config.yaml
init_std_up: 0.0515
decay_shape: "pow"
max_seq_len: 1024
Each number is 128 + 32 x the weight over its row's rms, rounded and kept within 0 to 255. Layers, rows and columns count from 0. Numbers have three digits each. The size before them is the row's rms in percent of the matrix's.

# gate: layer 6 MLP gate, 512x160, rms 0.154, rows 454-479, columns 80-159
# up: layer 6 MLP up, 512x160, rms 0.15, rows 454-478, columns 80-159
# down: layer 6 MLP down (transposed), 512x160, rms 0.139, rows 454-478, columns 80-159
gate454 096:149119098123124155140140143152112188104153125080150066111160138152159128087103095150106158136136152135163109061140134131138130120069157061087142139161122159171136123166213116079110150155131096110121108206122143141091072153118166137113138092
up454 089:183118114119131034090110112135126141155114115112135134135133148157127145073098129157114106150079134114103120143091154105148122091081148123142135145133134136099124115139100175209132111096128133110088184077158069198216167158073133089132106123
down454 097:124219079150100174104105111175135111114151091132176200097152142182065148108120128135154134113134152145128140123090166158130149109093178130105126142085096103154168112134092176170155128143066104126139081137204114099119105123106144174100140120
gate455 104:100141098128105138150095100050089141127145151106145168136167148109119133090134114112143229133150048146116175167114162124157159121091150133118074097108173126131177105125166115098124132120129166177181152207130089084123136120146152138105075158
up455 108:143092122140140131122127083140138093155133161126101172118075189113160120107071119091111083154149109127104153172124093066128104107175196139158107147137143125064108218126115138114099162155146118190097155143136144105189108142157100085140093100
down455 103:100210086153183187125166132136126079130122140149087190169113153141190038136107161122093146158153115151125119129129063104149177158179150162116199158121131135123088151148187088141097142135170193106081146119123127179140096134069156127166159114
gate456 102:143107121147124165123123120132121133165101133191086137108132103095147121152164151102187095152128150211127141052120156096163165105167118116138119141139156128096097037101109182112081097105092116148086187146108132143155161129064164159209120148
up456 099:122153127123122148195116209123145151126132151125140073145125134154160087120098093182169097075159145134156138071117173153217185130166102103130119119142154044122099094166063083125108123048101083119108107139185123137134119128077159173127098142
down456 103:110216148112128133160146115112104128118139110164168050167105127142169070137146067123197111149143200145145119141107161200157154141151096146128072101144146110152143127124117079108073150134132134158124131155137156140118035153145106136172113195
gate457 089:055137151144119095087127170151166147121085147140171133112157116131176174092160149175091144107130119151162097123153136087085082082088134102167156152174134095124089115123079151161154151120110074163146068081155066162106079155165101110087144102
up457 098:160142180140135106108093105123162143171124145149084120164072149078105111137070157133136108148133110111171129191144100123140155171144126045122095078133124116117151170070124117066132144096194088117110157188076110137181113169127146157125145121
down457 096:113152090160086162152091123121114114153162121102149079113112077159165107159122109125131099200120087124118124144191149148125098118121146050159136141095146077139174137163144200114097175097090100115092150128126157125055122154086134183183100053
gate458 098:103125116109140182137202122129096165076123148103083178122100139152136102130179153076127129076152083134144071127113121141119112157104097142079183077140129121091086117106159187071153135166135101198093135126145111123113133163078132135135180105
up458 105:094118155103080042119123131128082104131126086134203140180168185093113126087119129137160132119144156148181163111176081149113117098122122112168163106096085121100185151170119086165103055095188166142155131136128112138137117081091175142104082132
down458 105:150137145125172141106142135136191176101139121133143190113114199042097096097168150162207152085125163165120092141130115113083143145076114214096062110104146096186183172137113114128103181127149206127166127098109134102187120119175076077122134117
gate459 104:127087126178128135118127074053116140101117119117127128125133119132106127161108065129094157137131065078133075125081082139124126144163173134075151185118201088122148153197112156146150103110136157106120190208101131129154122140123139127191126114
up459 109:190162104132087170132163136165127091157123123156114076113087162090147198113151073108141135097132112137112110139092098096143176097132130138130075027178134086144138151165139178087105116112123034145200108112116146133134140142115151138095085136
down459 108:133168116103196105142104177158132145126099166132077110146143206111090130105137121136135130135104123109144117109109090190204135175096091089100149166136050137131138091117123071160165146134121125136156102139093121128135138079127127181123134109
gate460 104:199128148134214117159096066102121078133106114073136157104098139153146147104116117070162131155099083187191137117204128148180157153102114091158101171142188071156117102150075138084121148120123069108126111121160134122110106126099144143113135177
up460 108:175136110160125090101118145105092065198203120120178135129125149145114143176139076133110042108131082176160126190156115106113095109146079126132108143151140099170079130134089061113120075071145084172132136172127053164104101150096131117112105163
down460 103:187181082133089146082144178128154092184158138151147077147076117173171103111127078145143105135081155124151124184052165076118139081124117118165167153138076128164040131147101154148122050151090191207139145102154099140101175104120166135197125088
gate461 100:078099152125157047109152087025147138109097157079229144118146075161100090129161123083176153103159157123103149116121084141158173120078135101089179139083103169073152085115096108130139111067083149128117167095132111132131170154175093107100130090
up461 098:098139112149143082166130120117057153180095047095144168149087151117105146141136101191100094101129129145125145120146084156104085108085134127108076119172135049119066128140075101159101115148154137144122162100089227102106092133135102083149208179
down461 100:169086114154068195091150148144122180112153151143057144108112131146082116180117133110106161057128130162115162101103134104098182134092121131100147108158097113119188139209176166168087119153173170112076147103111139097082059143050156107158159173
gate462 092:085133096131109161171139153173126087150175081072073094154120130102181142161135072136110199125094146123061124139186161122130178133110151149163222093140131136163097109079173117124113147137130191135178131112151122121106140105143137161141113085
up462 098:119135127095160110158055119134128124099165142142119142073168166091130149155150118107099122159076102130120117083125141160127122194111090157139176134129122061106104061142120159129113106101169052096137113147151121142134113078169144211099120106
down462 102:128150108106133094192128179104158079098152123122107226157159133117047089118148106141171159147098123175162118089109142112093106084068069150112144097119114110143106160162136131226136172125114173112172129081200151123196101088104136077103131149
gate463 077:139146116034118143130089136144131130174152140065135150164130133076118150189134148068157096095151203172114117125107139070153149125163149119139120166196147114087123109163156100140144155135113167117113135167152157116115121169164180180182109187
up463 092:158115198125120200152100147124193116104124096083119125112155129115109123082196124142143084136121165160135152122137135125117152119218111101107120124102139098096127142160121145119148161125059100150233116115096140098102144144140132173140150088
down463 085:104160138115113125118095078179101170108153142139125091133055117132126100177107102125171160152153159098119130165131114166091140074078130115145132136092114195089118110131167132158163131162129140113099154154150105098107151107180091169151079060
gate464 105:141118148075140157107100065149123141170129118105131184079156134118147131218180149104087082129147015189077146077193182121074100164139109167091091139159073142109189166110124093144111135126137155090088118119142127124153117120101116124133128133
up464 086:133167128159158071126158139127173156154138127127115135180118149088084156118097105177141209164113166125125140136015112058167141158098125066159164123101140166094098077147132164142071051128108127168146105093161141158101119109114128131143182083
down464 101:123070103142135111061095130103070111161136111152122096164113225098131117142112111014156127132171120163139116113130109094112118145115184137158119130151166129140158140061139152133088139184090202091111104160078086083120170184147088153100127115
gate465 099:084130130151103131203108123119132080188124137096179169114175147121129137187103172132117105140110111115128111185159125130054113157148139112119089170104146112111153133107074155106090119126109111136062149107142076141130061145103150137125081120
up465 101:155150135150098119130085106138172118090124186111109170096109152109118142142137077168115129154167154089056106114112105086143116099138165183126100069133120100156092192150173142152087075116158132142116131093136091079150135105135117145164147157
down465 100:144141107068126111107103105141101159070147113182107108160139209131086110132122190140158090138132160138151152119122124108064115212074117084151131077115111126102200125083120110094149160108137130128115068142094068140136123127177102126124107177
gate466 091:169153123103122080088105122126120139111200119178088122121142112133154133144099120102131100147122115071125146110108121183147100140180156124152137125115079161120110133135101139162159101159125106119165135109107117146080125130134131166123124106
up466 088:119133145119127133145107085133134086117115116153069108119043135155097119119152121084113108095122118123156087145117155131071130109146102118118105150131220158084098102118146153110144102152158108096165116132131163148135162150173194167192153150
down466 094:161059156172126123202122195121143116112130158103124145114096132116107055129136166149147133120160091153169112176116057096141108115151074125098176145127151140152131115212110063059147170118114086076139087135168124152134118135103128130093188156
gate467 087:117118162142113176161153130148064119123139134133062086116112102070128091184137141113122110097110205139152102084155152141170148142131158102132111149052081099142158193087182160175170134091169160124144176125121120187130119108163087148110118130
up467 101:114087132110165155158116161095091128211112137128152102081146091159110079130109065075151111109127118156118159151086081120192137192103160128070157147084131124136089177132149107128170217136156106099103159104141100146116107137158125132100115126
down467 099:170133099144123218122119152163098183124116046152132163138128158118187112124187124174124185148164122075098111159199089123107090122108100165108163102177144126092134142174163104087151122117110165083162109074154100098121125138100161091172094158
gate468 095:157179146144097187089150137130097113136159104073146176077087100147146092128156144151120167127131096101148090092184139153161119103144101120142152146092102131122167150104079111105103130146074186132080170063096098110198105126085112096099184142
up468 106:110179162122097096167186121175136164142123121101149187106114131114106129187172098102125155130151081124129147132132144129117138193132140135140117138148153084133182149057106056143070116063133094080166076127097091113114062133158124094076148133
down468 098:093109132119134107114101111137142141155157082106128060142133168105114140085143110177141116094158122112118119148112094085101103099138148170171094167108067129116137101110103090170077119108113164113130155097136132156094114138109080139126180133
gate469 097:111094128059149103210138167112136108083078147066159205099119147119114095149129079125119116125107149116139108115158099160136097119123066139159121097102128097132090062093128080137189128166102059081138109151185112148098112120094131090182159142
up469 101:119061104089118159091107174082105067162126196195149115131087065093084142190158146059159119125115072167143097138118149117121177158150127128089132071120140080160124094172107147150172087063147127171160089125131165111129155153141164155139151146
down469 103:100118163103146152159141122142155111101123161095178200120129121131143098148147097148111118085090211118187165110178116115139111098084092126083166180109194073101072126133110141151145140125112096154092144102080110160176157114131112161117110150
gate470 098:110158124127179124096126155136182126185136036127156121069191151115145070195164141116169090119110114185134162140072126174137130183082105155155130130164094140110147090096143154128118116145125143148159132127171117108184154131149078112138109083
up470 105:114124164099109126150136156134097169103188094134141141194130191114093072172131144141142105117102119094129145167114179110127132114072156099140090176147121182146112066214147146146133101126075079126107142116145085144138197185140098113122159103
down470 097:195157108178106130097138104180099144169135133114159155058127148100099098174143146146114139091179109118162172155134138097134112118114162102183128160157152131158129152160131123101152104130131156102155100093136092148084117171132149111061083126
gate471 095:166098158101146131140093092145132145143176167128156168105143108054085170098108094092122138044134128058142088130187155139143084114130105101131091127217132106121148149098108113171162136096115137183107116133095116190109056141143181166114105136
up471 093:171122133163148096117118157136155141151118123155084120154107098165144103109162128099122083118164104149110127133111100074148155142155098140121143103175187136125118167101107091101094134166140115165172185140180122099231163164138101111117138110
down471 094:160125064156111076109139190142063107169157151149129148090118153116044162184098148134113042130114123153153113174117089095151117070135112094172142140148134148137129161190188115129176125152126116138169209068111085073097138095095123107098169106
gate472 095:156126162139182127182111101125128163111113114157150141106105175120113128089171125135084071183125123155132124094140058137126132115110163124081094103149096103126172148148081116056130043090136179154114122147123174188166044161127163148123077088
up472 102:099167114152087131060085097145120163144170159118158192124099124062141129089072131145113095110135142124130155146171122109138094172145099121119111134060113153124174185210175121112162100153134150240128087189082149073113111126163124132158132128
down472 107:089125114101141090148137109164102188134129102125138117158189147138161087143131154115141208170129124152117138066080128172157078108138127139099135150204148103132103102146102104193136140143065153066119136170168133129141124069102031106116140174
gate473 096:096145170203078169094137103160114154155153145133174142125157189135147171139092095122098083149142087133084112129162150102118133066132140157127089098118147078143150137148159133135098061144153124119142126147139110111110073133125119160120115139
up473 098:136123071133144096137115176177174116114135018138086120202084153094142122096115153173123136146156120165109129167107133183092102170120088139144108153162072109104158146168063106117119144111076127114117090127178126189134203103137075144134136093
down473 101:096055125175116119121106103163117087112179107114112142119161066123108127131129040158122142114088112108167142097231139072101106188121133149118151169135089140119138067105132090119149113173159171097164178156111176134114129117155116134119143112
gate474 096:137138154140215132149172154150114158185077217149096107095170167158165103114069128073095160166142195134146185130115205142071169079115098119171096090082171129191100145116146147143110119123098103085112134118098179135104144174096145183127154119
up474 102:124108165164125152164183112123173130100119153134164149160159155166080119125117152123056085128119104108118135145074153062107195105130103119135058107142095155151032112115174075137123122053096122136129147176164132147097129159146195137155136090
down474 100:120116107072090100105146080138102093120100143176129080137095073118096170111151138120131154108096134146162072095173112103134138136149119118150115153116098176116140076126109165174138174139155132143157081091092159116145195145107068178108156023
gate475 097:132126090163181138184114126149162094111166139103108158108123130094172154041157105101119091149102160104175088121147155158171195179130103110121154159142090135140194150164125125095149104135118133148172110220199083154147139124122138157151107096
up475 097:087183145168156169139148105118121203107067111186147179127122082167117129108113149116107179073087151112204104123164145135119149126150153125138131118111108160105169125137097158128126169116155067141089132141178125133183071095166162138091105145
down475 095:125078141170094128086156157133176173078111149191111166125142117110164109113140222123168063157105174141151121147132073114160126150142108137121128150135142107191131149140173081144144139172113121109109183075131171124114166160101103120090121130
gate476 090:184093152173140158141088069122157101157138142110096148108132137131111115112179102133169155136133103117161119103099159086146147120133166150160170127027094208104169168093074138112135143127190130116102178061117156102135133104093128182157141085
up476 093:111147169114084127110109165135142140162096137156153105191139155145108085073144135132170137111071094113143131188108066141169126135128120106110127096099190068127071155154171151116156157056145093152132097170115105118128142139077122111145172099
down476 093:131090163086113106104112083196104135221136111174140170128159117130104133107110138121074135123121132151098168086099157139134121103118121092150123100102101125091191211135145130145097103118129110160122170114104091121128134140103110189115141133
gate477 107:128151080130092135113147155151067071113152121128100205162150082084100115109113100142110105146119185139121177109112129072149085112127113149113095139191122136125070154115151126110138084140129137076123091131167127067162086162161106068158093180
up477 099:082138127126153098126033094138147084174081052075172112074067087161117151133132147088112105154155095162119128115142091050132132082088159169107129111170098184145127134071140133070117158105096159089134136101138143093169166138109140121136115188
down477 106:177154100142103130163164120125176064163185145129144100126175112177134122106110139133099156115119131081161110125200120250114202188138156190161083095098212132149143142145120161166133100149124189096091131080114105126197107134086121146092072100
gate478 100:104139128124110073123178116160166139127103144136157124088078145148228077136122161075123167131184157144146101128051110102119078134138148189154090093175141063117138078093140112143115105105193120167109163129095125161090132122119144103133150118
up478 100:138121123131121162107099098185126096119141086172158119115200030126105174138127164144092124119179102129170147173077129158191170156113090101128137137102136179109082172156129107152154097167151124037150084132176107121148125108115150162137058111
down478 102:135091067141118100094157105122156132090137135135100151114096120076090125079110103109107113065170117093122133141106137074088123094087157136134107115154102157115056137168112080089091085098127087148135126072162151178110092136150119075110115138
gate479 110:101108150152128159144184160143107071123115084132093132134098177144112130082114118128146109075126145147136104104186087132113184134112106192116101142100134128145186173169146143098117082120151164154116100174130132111120077154079030070121126197